{"n_layer": 11, "d_model": 64, "n_head": 2, "n_kv_head": 2, "head_dim": 32, "d_mlp": 192, "vocab_size": 8192, "activation": "swiglu", "norm": "rmsnorm", "norm_place": "pre", "norm_eps": 1e-05, "positions": "rope", "rope_base": 10000.0, "rope_fraction": 1.0, "qk_norm": false, "attn_scale": 0.177, "bias": "none", "tie_embeddings": false, "parallel_block": false, "init": "orth", "init_std_qkv": 0.0625, "init_std_o": 0.0133, "init_std_up": 0.0625, "init_std_down": 0.0133, "optimizer": "muon_variant", "lr": 0.01, "lr_mult_o": 2.0, "lr_mult_up": 1.41, "beta1": 0.93, "lr_head": 0.0132, "grad_clip": 2.0, "warmup_steps": 200, "schedule": "wsd", "decay_fraction": 1.0, "decay_shape": "linear", "final_lr_fraction": 0.0, "batch_tokens": 8192, "seq_len": 1024, "doc_mask": true, "train_tokens": 122800000, "steps": 14991, "dataset": "wikipedia_en"}
Each number is 500 + 40 x the weight over its row's rms, rounded and kept within 0 to 999. Layers, rows and columns count from 0. Numbers have three digits each. The size before them is the row's rms in percent of the matrix's.

# layer 7 attention query, 64x64, rms 0.211, rows 0-63, columns 0-63
072:487482596503476547549547481550488557484440487500494489516489502538524503477450478454519567549480526545501550562526505488421501536497506521586471500535529541488472499457526577510436481454599560
074:558509581481481520511551501473538482513543543511537507492588486485462497474444574545443450464507529495513468497564537471512519369610503518509489542525500508517551568527523483516534530489516495
082:433533490473504522559502522478496553498487532520421519515422514444523484507532434561555542531543549523512516543475514510493519570427449451500536467475476456467427520449476542528432505472482586
096:466473474464445551504479457467561515581515550527432518513498480498488466508515494570608489483519504517575502466479544538526576442523484460455574472475522454451517563480489523485550563545494512
072:503446519590519558510482485485480550451452426472528487475438458505490572492546521528508480561451508536477492503549495494530504532440483481506509518506563455488512621506469416518486588525506469
108:545483446479508453462483498434436435501549541451527507521549483542461467509492518450522456498454517447506473498452495491587560401528455503467536577502525492549532512520534457504559426547500477
112:524508542532542389531512546453547502488506527476486494471508509409479427458499542467524487495524514485477443517464424549497527410501542466467443465529448477485505449503547547518496511467577567
104:453512482501476556442522498452472463472524497448565471524521560495451554457493538499553466468501495442491475504491460467545591440501571480517448460421549470551505459543541484488578558488541479
112:496487456543489480497474465482501421458457429446532433488522459499476524438537484497414483577537553548496597504488535453516500474531533551526462432484515470560485466455546439516539494537509474
102:500509506486460523505501527480468552569550521541517545493478460563495491510468506584574472437502533527548447461452541535536590517490545541468528537521557545427507544528469530417568468503491506
141:467488493478570503534488500512501464464513460446526474447569474506435540480418508576412507453509520458491557487486461451511502525542529595509479563486510547563500471513523502488601499497467449
107:541529481539417492517515540486474461450484471507496455531452398573547565481501531541470545455456515511513552526495524445539560482475537503476495495485540509488528578555517498479547576494490405
115:515530572460615555587459491552482499474475568473493534505475595540494485495535525446552489517503496538471491554454504467490477495475468510515490473559510563525432503481536550539446481452540533
100:500447409493547486535479571497503472472483473457478519533552428452556566497480515563417473471522537515572517480478515523458492563497501534504456514410499603502472518450490482507455518510474478
104:496514592464524438499532552474530551555481519563491555568532477526476496537485560517417452500462544498456439563514535492517465528468466439498429520487520548489565517477498482418496544505456501
112:495512493573443593521476490504514518505476473424540460501497456487433534519474525587547456476479533456416515441499427509480509489451520544545499491473534464534551500504496440490522533513546401
059:426532589527592401530461495517432507562464467439475547436481515501515515501477476545530547478506459489455525472469521475532505537434512473482503529493475506547503504476481481565547431529528437
088:454540504477482529566490506513545559506469539521450512536456504508536492504503467506532565560545517552514549549505521529408452550417377468479453443518484498504500558475480513518468508517562546
082:449487424542489443460510513478444478487499402527527483527533519557548512536559480472485489471487467495527469492467461475576468584461587515496524516451540487521490413518459555457541489504448453
111:421556464514469431496516607532536543465483512560438517505471490456558492484490485546496488534453442535461501568513494513440475559397512493491474498465502491428509528512421530524509467467501493
086:519514526500517493506504547485500484478518515489543507500460522515513483470486540440562455547440462450462439565510483536509526442457457427477410473527475522498477488518549541585400506474570584
097:481514497420516521537560510479507484545513580477404549491465580451508438507508518471562511479477479463527449554516565550404494460514486413501571490483467476448511525513509486461479490484507529
105:451485509517503521564572563544564564540505595548469536543494507459535496522448474536444563511504429567554530485513497521519444510523433451522517474507494518510495496481447537546435523480469558
123:479536485404482562531484529470521514536500488496468477528500483548537448483516480472475473536542565447545473607487586529448468469510490525498464397452507491505495424536478502514459519473430541
095:522470562454550463527540515454493479555540505514528537497491509521464433446469554436503522465492501445461423431474545443480561506458569538460576512509457514542487493569573545497528489467530492
103:491536485504526466568559502526498511458544538562460583488471481413535441528429520538523526469461410494454449570508473503500506500472503441465490507580449485455491486491540544511458471489552551
091:554509498509456465468531508487490561433453496473487493530463495528458461516441513491440558448560513543569513480563378483497519536603457535528499513512463525533563448540505494539524495463495530
106:435513536451400481483484534548451551464496492447520475525512492534469593489566413516535469513453530574462457515521527536540505476526535540498479506413511452463502565476467468515535452514500478
108:518534511458503488543523517579529520572538484525500519485522549478486461468486531490551518478435510475523491530463477431399463492510427540505586438524490482520519550487579460522434552498572543
104:532494473482479453514571550511452473494557465541543540523475563514477473408480548573457426445489472486472471507505554526524516555534525552536453531494481530528450523532475480540518398485554543
109:497453461544475510515440540502503518488520472518510516504522478545528499509443477539527554611505532461478484508470465493583497526531404407553503526564555548543505539475531429492506505591507502
102:450462494517506565532500503423511541462537517528414498546452521500413444461553438486427529480546468457530498464497504512509475426515513527431505473525472559483498514566508434536438534494474547
107:467448425504491472459444462511482520481483529494490475457531505475567501558534478456579467513447571514521532499459588465519528428498532472471536588482511475510522558448511466502492579561462540
088:495462486493442476472501460454547470511456480487491487491491516497531587518540462430581532513442547489531536538441530484549543481497524516499555511468507493475509525452479493468512567601433384
080:489558532477490573510563511521448526415493474529452510513399542515479536461469490548495509483510484539462479524519458588506488536563490530495484447538458503480423506530457547526438460492526410
095:548478487559419534478517494506514535413442413477512510555485450550501562492440499501458543526451520453509517465470459448466506547415429500538457460504537448560475545512509492480534527505498463
098:483447448521458556494501423513440485499482482479538486474519561512537518492575463412577507521469471556484485471506553482598469526532510469498579561526544511542487529466475464523458534569469478
110:476503506528390477529439472530533502546473503545549473505485457512541566452502536539477538485465498585525499476510416532473474570527478543522486409502536445485525522460477468461545463428539473
079:488504509561457494464507590597496494508409477481521530488533479497515553483490458472553501544431507560553566447550505510495463467473481432580485461508479505494505510503525449533543462542566550
097:517512523429532516511541510506478529489490506522502564507437472519506496486453560483517469509514535560528485483539474508408545489491463426465508470495472537423420471579516561588521462435546566
097:482551533526486567568519486540544571445467459505524454452510524561473534540433532496442524467458506499484524497559405564519553521494474527465450495460488495576484550510472500456462541463468442
098:468410538552450499512508469579516524499561466504545501460519551486545554500523440445488560487488503556515581486508523429479537530418453548551523504482483484506478539532521498459491513522408451
066:478441506571483535486475448542455490480492482482500465456473424534552524585453551566568543524433538482507495500501398516487518507452518514462527576515508490462493518541514472510518600495473458
117:474536531483597481503455532490517547508511528510460514494488501454543453498485595499447450508549418516474463459502507597469480477460472487516460523499498587427526443515506493512472528503583569
092:510433507554554444452459521454467562508477533516557532513517455461496517557460491529467509489475553480509465391474461540498446591494489524440491552479447546536555519499504561499469475529431513
112:413506507538418511433476474532517473511470491480547493532557522483488517548535470446537509524439452533502506563461577461464532484458491569432541454517543454560496514484444526428495472534480447
089:522424565450533515529476543487520457574484556481536555500465527466440505497451523467541488382469555511502495539456463503505511475565483485483522483543523524439519448479449511485406537497519557
099:535503485531535564557449514537526491559460536412461527499528514470485597544544472463528448572500485520507503457481546491557488523487554501541500494508493537518550411419501479506512526511499401
079:490506498500492503540521575559448467517483499563508541512460559509499496355481513488569439504517508506519508545593436503537473507497488453512491473503493521495559473504509568528550503483517606
081:459526587471563505492480504552509503469520534490474484527522449512520458495494436551517485452487535536424486496592446537426509449489549481451459560520452526457561467484494515502500527444488602
123:516486493529493510465448449513500490440429478410525459528538462548533555519511501474624514515422510482461535483476565417511565510406527501498527550493514458483515535502492486470510553502492463
104:525493531512429491447499426468527477494523497484484453479511449517534463553540497471466538514427568502524510550473503419461590418505524565456554470491496424497481519525515470544550524468489423
103:517551540476567473498477521452522495497512526472439514523473510536484435501461480492425462420509492467495444478522457618495488422551546502527442474462461554498493465491527518542456454540531581
100:511508541488488429561510511487484472463497529438492537485408469536504506516518494502500516587441491445545548482480483520445462390421483461470465441500522449505520502524541528485559403478515480
087:460502477584500539483554472545505437528453438488515456517478564512480534467528473485489492544497470515493532487561547454500478578439535527518571504522535494496502496459482594403516478548480411
087:502519460578496546488473532459508420557435478468481497514457516491486454516385560504509530483515448447546502520503494470490449514517479561550495440524485533538505481557552569478605514500523513
092:477547471533476498470501459545535565606524534500456496522547564530499537550529470431542492514525576486536441499446502485533558491502490507474558479401561496539497558541518518491456501543439485
092:484473544494566483522507610455513483495533491550464499489469558502527503509450521582493474430398446439476404532489469533482478514526491505487492488477466520479496522571477576520537485464516562
164:559515472462488480541514602423479511487479520524493547516424511494491421544447518522443450470541484484503452492496475572485510478521507446531456430501490499489481446543540525536472459444580574
093:486472511560451548556455501522561434484521476559495474467453405568492473554503537544393502564475489490527505491547508466513488492484520465497466452503600472527479450509518496480498455536432482
107:539505462562551464508449465539529501422443456547482501514548494564525496428510540423519534485429556475526566471465516420558539549501544555523531507510518509528471445489495505523477551539548475
086:473484570482451451502548557471511488514489480488513542524459565509495454461478533443547574481526490510544434517530462557481452528515513510564406512513408538540469395506519439491494512487524510
114:489456434487420474440485493452581486459471475443513456473509460497493562567596511482500504510467534459515494465464521441499504479479478503493467560449554454482467496443496460405484575503475520
095:527535467440475529498513507505432509533525534511473550490444497442517448525551495525532460534509524513561596538436453544461508551502425489493488455496401573526546457478487487495494513559576506